Part of a small language model's weights.
Architecture: RMSNorm before each block, rotary positions, untied embeddings, normalized queries and keys, attention and MLP in parallel.
Each number is 128 + 32 x the weight over its row's rms, rounded and kept within 0 to 255. Layers, rows and columns count from 0. Numbers have three digits each. The size before them is the row's rms in percent of the matrix's.

# layer 5 MLP down, 128x320, rms 0.13, rows 0-99, columns 128-191
092:150064129091063139135050110178120101142121156116153131115139170165137120141150133097041068103149102150123158194165079135134146093191086136127164112166157136118139151121071137134116161147157103
098:126124117146078123157076105098142162085108107180142111114148119172127112116081144123141096086108171131115147165104205154163185045101095123095101177129055158143139184150171117116102081184120093
094:085161127114177121120097106133121127153150104108118121153121088093080058168128127124135083134149089126135091132150076111104134131129153099120104117120130128058076104150086198126125162163115124
091:137165139184118088105177110136126084089130078102152169163121115105132140077138157138215125113152076090116122108106182129112069137130132131132142108138087161195125087102122112095152152153128194
093:115102115119149097095127144115133144133126110150095095111073102068130140105153153170123135180225156130117108135117123161083108107093145082113113178104150194115133148096085066105120190170133098
092:143118106042150168117111069157163070138195112123054053110163161110112126132146142108169108117202149142111104166135105133107137140123082110115139109123131185185131114119102120146112131073122128
099:127165076135164140157124092120130123090099097139127111172112143150112202121145141133113139137162057108111176161121117186112108106119192120122145115144132149159160198148145159090157119142053098
093:097175160142112126151141104149123121110200041120068101127117200097119113130151117083142083086156145108112125202086133111123112133126126192174146117071132135098132159140177119165101138111150209
118:091113122112140137123131135089104141131120091168117086116121096136152121107104145150106115131086121186126118108073100124113131163096082139132154162133174127153146160089128085113122112135123155
096:108096117117097149070145126218142118083184103134138104134187125115138153087101058200141149167156113130173107131113078097147148124132099083114148165148054142125156164146130154165186138159138123
108:136167086166148187071148134095104141116206199136165171141135152123155040124057177174099080076161081119102154106172101082147145159120159146087125122114126118081126103154095100129114079114110135
093:116147152118076118131159187119125103141096108097179109107096143136147140112121110106167107172096154047169158172164157103103149124155127090098139125121107168111071118097130118122163069093177104
094:150112142131119200190123202154159216069130106100109125117112146101140146118178163129137160114185104095091122114118162117079090147146164125123114041169183092151112126107092125116157110096109148
098:132160097125132092054085100155139123137088158107183111092139121093109140119145148075144139137096128163188144104136125128121097100144110105109026089125123163131113084101130148100087103035099166
099:116148109188130118160098108132075068101086187134110209130096036088118104110063172104194124086138183096183117131123130128120159177073131131160059124113068076132119145111159092170183121106085156
104:130094167108099075130106148172074093063171108196096145148191155124111121157184130085134174199159102153123156177125128144095128081093107136080156128103159151083185107115084103134080054119129125
082:153124117106121089099126108134159158118143143141079082166085148181119180129135128187150129154141181114137106099095115135069149148132074150118104090115179108076110071138149106154127119140133160
098:099142105124058162097094139151154140111193146095129113133103048088150151153136199142133156108056145082120156141163119173147140111097149138132081129096178190089115148177100138157146158091102141
098:101136119127128109102149131154127096148111144159176087076132035145149136180107110160123162178155107139133147172124155145112105142130074143179133154107103132123142148079134180135121162140075099
097:082137076136147101113147151131054126140107166122128112146130143156127207122129120135192124188148128145100101096140136190141157143130110138178139106132132137156170120075136103120161133087181118
101:130215109097178101140171146171074120138088149153094163151128173137144136188140088162169037179170146141177154121164102112068118161108117109137180118113146170137077188124132131102164135104155103
090:120144126055096127148155098117133092134159159142139145134143144154129095150155108114153152106059093107131122086125155093181142123178121149122108123137137145154071172175079123157103176160197159
096:164155139127166096121119140063116160151119160168079148175137128179119114167116183120177110190139199182151102129157126096098169081172144106162091117113140117167120161112143114114140079123121148
091:158140209178094169166109050094128120172132176130130102069087149143049136110153158109098131117115094169084143134178129108107130099118107169105164152134086106069183083117121119149129142144120130
093:118099144142137111120097146102136148127127130098153148173145085119134108109079117141130183081104156137081096142142089130177124157155192132112110153110165105172129127142101097063114184108158145
105:090083065146126173083125088121078068137138095125150112176146090128105148060108142101175144155094128162147120107163100091134099161233192137123084180117118106124091141134122112050164057130113108
177:052129080099098168162142127143131122113125173166154130164205155188137137075094114135160124111168179140093126147137096139129130109103121092105130185103130134139103105181050108134134132111174157
095:156112156132162165130137179169119159150135179110096159127143129121152091100109113179215112111072109096123140095126137082110091127166111081155162091106157114101078125168106182132154130083153092
093:110140160142050150050161089088141106196106136075134165169111165142107013123156113135069146116105104171130101140148038100145121158167048074078124139122120123108080118191129108125116080127139142
098:128175102124130126104127129203140082152145118113111075110148161113115092121144112169136146077100088116094164149085146142132113126099105095079131156165134142110136142088182175150078133183135107
094:173080134128085198100171163124146119143094091130122144150131095151144121134198087145067128142119124133118092113106058135149093175121198137133151087143099165120085180145128138074112108127087124
110:132115133117119116131112133131099106121141132122086142116132142133167100183123125095000153187150111125122055119142192114142139138119117166119120112061049129143072112067113140125075138132058132
096:180099134097136092152082171094083089165149156119158117093108116183147102083065192137192179131185168177077100096150128147111084154098114042108119115187116161111118146168113145188150134143135100
108:087101110185138153140110155089175111168119065132158175120151137107158087215092169181146137055145170043127099129092127109131180173127156146156141115182112129178134160127133121111083085157089155
225:068090110173059172119127153102069121123045144143161085188155092110142184139122142082086124161155135155123164121113086092171124155140152076091128126108122143146092162191161091115126162179120110
092:168054149194137135093159181149111046093158137150161109149147113225141054122122141181168038069166125058154184139080129197142133150161148144094134150081126141122204139138174085113125116128119170
095:175163148138125124119135090088132236083153148109099149153102166148112057214130117108134115167095175133140128129129181108089157082126097138131159120133174076115119113122086132082096151118108134
100:138159025187107112137144130111102156112128134101069156158129196096166095096124130142176117188110120132164128123098086160146160051123153132133101156124126125162075183110092088130108114041128186
095:146078081125096123142137124106128146186086158161124132092081178167113121140156108160100143132116114126071143135138193130115131127117167099124103109121126102128116134114081100103136120106165136
101:098058125147100119138113126163104085122117122115096166116155114159141136132110098168166111139151155134087106144168156145169129100074110117123109105115103152110171155166109156127084147106092195
097:109089138087095141121166155141157127146179112066118147143123167148164099106103125100052157099141089180100116112101103121149152078127090150136121124149126099112167121099130090136059116088128181
098:122062127157136157113164139135120123120116109084121094109116128100148089107120167148129128177124166129076159145144166116156148102134103138117169140101076124192136195162146098141086138101105171
094:092137172154114135125068159133105101128124109119139143088099116126118144138161133150184114152158097158159151153116141138113119104117143132182161096085109117137155102149128199117171077118075031
092:152154169120170183080060091088046156141118140101185197100123182162134109123106107110081117123201155113167114145137152141172082082196139116125115132133111089138122097138167169139099122093102094
094:111106102141103107098124104150145098135103160152175114184139164165135098156148167159153127088124172134076131150125103164094142132143123119105132143164123084152152141070139148113066124146109096
125:106168151089144097127149127133130067172118183144117109115111089106143177218129156188131109085144077146187131127178157140161161095175110113185051094088112155180089171151130166075128152082159114
097:105136069133145164193069123101102087107095086094176168155202066087145105147136092139154120100132163117194147117147164132141153112120148093097082136140154128189168136116153146093210052103133141
101:147140125108161173109089151107125132124117089112090107117119112112122111091103149087117148112187091060208119103136141163130114148089161166128133127153146082114101162112143132125126085082153098
101:141121113173144081142154168119123130120133128104095099172158154146135134188090054144190131132120189194110079096081100141117109138101087109193103151158183201108169072106095153167187125073133089
098:156141098105120138160163126149148125099090106125164182078095110096150145099166072158114164118171158158168127160095141108139065118114075167105131157092142129109167125119189112114125094102128170
098:091202120156112118190160128129065101124138156125184155124131130090164123133094148186108110115117104152134095152068118159153096099121099097129130091113139168096138129096109102090149148112112088
105:198114123165093150125109106087147161086139130099149153091095097162090113117115149150114146108115174126109095162108107142158126124120123089103173082105085115138159108146139126080166134158143113
097:201150154130082127156089091081151143076135101115189124148106149119150127138171134105120168141150110157064131155119111155178124087113159109085145150109102090111102159215122112122075101145149125
115:192100164084222136143139124107180130156157136127118104090147135129158168104097139147130116109147126118152111149109150139054159111146088075064122140129076124102086118120126132134087117146056145
104:105140142175089104106093165120127152102112125162157146132102078151090149102149162129146102176125153156145162130166135170064133137126153090140188164109117145145144175105162130108135103106111115
092:140113140128125161146194129084149163160109174149136137108148164194133132132098090117101179118135104178174158134115109182132109097047099158115134137084175108083117100108179106095224147144108095
095:076083128154155071090062176129100083105159168072078151185117131115118135105172126154115093105069084116155135094047124089107118192107133141145151106128158124100164153099131150181159139127163217
096:129111211130117178122094121122100164150157152102122127132146167137121100171124105094093154146162132136105098141100117146110163116140052210085121133139113154153111102093117134189184155180110167
095:100156109131114095114107158114127155118110100138154058080144094095044122134082199126134110097130104132178076114086122090145143172105160153139049077049097120091134155106085179106119104128136139
090:103086109072148141164147101163059135129100159116097157126123126112106148128137105096094163146141129186115094163159166174059126155094140178119064133143137112115123136145116116127156192101120151
101:139121143107147193140167069117147097135126130149170056138167092123113118152146113187111065177166162135111108115092135130125099157119118179101103117168158125149149136133082115220061087120176178
105:103142088111153113158180090137157070107134168212153143146152072116052153034132128126115067096162152108116121140134178078123106126115077112101121114127118095135129154134133128138095170125177090
089:115145109165081130147100125154139137116127154129139118134115074133111165127123092143174149105079113042165196142132151144119122086133099128132108144142161108168132097101153156139083184122164102
095:103125154094108131137077107148098119131149148093140128142084100090131175130096166132206110092183158131159101138149079115157169062177096158108163110140126135147109103110095128151119135116147176
097:112139146079145152111126145110108113116211131140091138120170126086193142138123146120172117171195164127196071129158146094137091146147125118179175124118135179101184114147120139134086126125128203
093:106189038158113083099143108108148140135134126162136160183148154099169140095092097128191153134102195139103117046144094118156160128119119125086059143161155103188118124170081104102052115075156099
095:107116084139076097123100135119101114103116094134170137179145137172126116117128108133146191130092148074168157129161078197075072120173153152077179110084152126199161051090108140139101180134140188
090:115063136132139130178121061118097120091139117120154174119114160117145158109144115141084148123181130052109173078161133156108104074159134120112062058133143149161101039154148212094113129120161105
097:125156170177105108139111105170163114133120143126085207135185149167146078142120146169139122113162152113071145093135128123124110148101117067158113108182150124096107176158152098102101085095107139
094:136096104164084137153091071081135113096129073135134143147093092114167067101086135111141148177139141108125153121125160093149099122087142128198130168100154137110143125128120077156142124147086153
094:142090106103100137099118136122127160112201151084106101200161136056106120189121187085108106128143137154152167158109142073093143042091162105121127181084102102099167104106197110120168123162156149
085:119129084090102138177164078113153151126108140165140134096084101156097123087121117139177161121136081140127146144144150076097128144133126127168141099152132109149169100153105165104172176181144180
098:115098116195062142091166170124115148106103125114080159135102063116165150083078197114193147151140140161118072113118125107123133126145179188151081124150117154120150130120183111082134147099138147
097:121122107146144088101114113172095088076142123147176120078107170080118069122130111140137155148148057122120089148130110166158104164199161140121141153138130162121140080146114146191133213173114140
100:154119106113144102161113144109136134051209076069114177053120193118172021090130089138151142140117091130108110080147142152089138137097124150144170115149147152139137148101109158125167124117175179
097:190105123144141143081096183137097130136159107104141075104146092098105099149124103172170098052156122158157130099120095123154123123156033135139165086158190131109114165157150153215198127132140165
096:084099104128132172114124135109172131138119123145167108123085143137160105107125107155150099181175154164082101125101166109134164156101084115161157176126137124112142154148074152165173121134114152
103:163190124110110133166133122131162144121118121094136097134140131098132114103069174127142168158077128119139124122146114102125072125209087099135111115112165136211133106147152169057136147101112110
092:145158140124136135123124109128148105127141083162131102118114171134161185166157038144108168111087108159102167100151175154132202128142191151179160132151114057134107103108135101196173146152106122
100:113157226179160122166121169129107126095129103141148130097079163160118080141146142141127135138166148138200112146136071112139123143127176141071106109096132140111133098123126127166110111120114096
101:083161110169167084198158094171126080156093148154137097098185104139123119099106172107107153080144075108103178169077141170173119161162149101096147165103145110103120125140176192151084082092124118
097:095051093145079169128132166150161152093114154121110154139084133167150161128156132121174171077082076077119143149101081132170098090086123131169157126144112110120178141133145140153105084103163095
100:116137163147085183129069125152150119128116122112097101119094120149175171130065154168101083128099118119123134159173157155106106146143165139115160135152145136070106143190106127080121096112077107
098:093098163138131130096138172125144110134141109121143177130133120123099095093128144133128156131146102147139160143122083149122123087134031119066097147103137166085101152123116060154119145073192136
093:107121122108103115178115132114160144163113129105098163108161107126123115093100146095129103111145067131162134097122147174083135134128096187099101111153080101141135126100124117140115138098148108
094:161147153135175106142092112120112093134162138191068102144124195182147154121104136103126139184140139141119155182079115168124182138141095130187171148154109151098135137141163091126212160162115140
101:113134127160076178123145126112059156195166146134125107122158086119162152132101120141146126086157109149126116152113151145171153103166083123162182177100147147138164140166104084134109155156088096
093:127179141109125186130108160146041140086184141118118143075118110171177089128133133184189096111166123135093108141182170169159147194107167163137129100089218074145151109150129130147170093129075135
098:108135125169049161185147189115128095145088177115098184165090078095057167119115139172150067113108139058141102072143140110117100131111124102041137132103138110123114094116176102145097149092148144
090:154130141126110150126189136135164120121111129160142129118185150041128131113113072114110053059158090149104155163138133093185130094104119128153087152149106114109076177157130103107117105088175088
098:141121087142132094063103132178096146139149077126145151111117122074158155111134127133108131182120148163050068139210105210122138105160126151120138141177108114161100054092126105109182135066091099
095:187170160185142144116105095145128158103129123066128142115138132172122133172124141101094204103111174173102098152159130082197097155152070157155119124082165138096186141164222209208078106179101142
092:164142107158142141115115142139129082163126063123176124149125125125086117145118141154115103093195156149092147075159094138173155168177064112140126105139187135147101093168093175141149140142174080
116:131125139127155144181162151108120125119163081097132149085117108137130133152153107207128125077064137132102116142154177095169087130094131118184129083079187157160149108149149152184162074101162106
095:137096125104145217142162139129135067161118071117144142131116133092117156145145177113132075076121162107098102161090161143096160125111108108141152153137130137123101158128123105101116126170126130
096:081189174147126145198115171167112122110163115139071046114041115116167152175125141171121136090150105108105099162124090160110175124121094088122119116091152140106169100115128133156156077181153113
093:141104165153158166131150110115140082061125123122115178135089150104108140125117121118094094136148143161151117153162102095145176099129165130193069105136126135177109117134234160155093072130129144
090:179128119090158200100117140131104158138095093124160141101111142118127079153107135141131127150116144114108092163147106075072196076164103121160114173108137149092143141164123165149135095156106134
093:080157053199099120158159122118143100158066184142137168149145095132109109110175063136158143111073082100148156062167135097106098124185153116138145134074083123137089092172091149121151174107100134
083:168169102094138140192120168140138188117168114127168118150140103110107127132142067145104150162169163182143108140167146198123155111168120159150114146098152126104154148117051123142164116086140130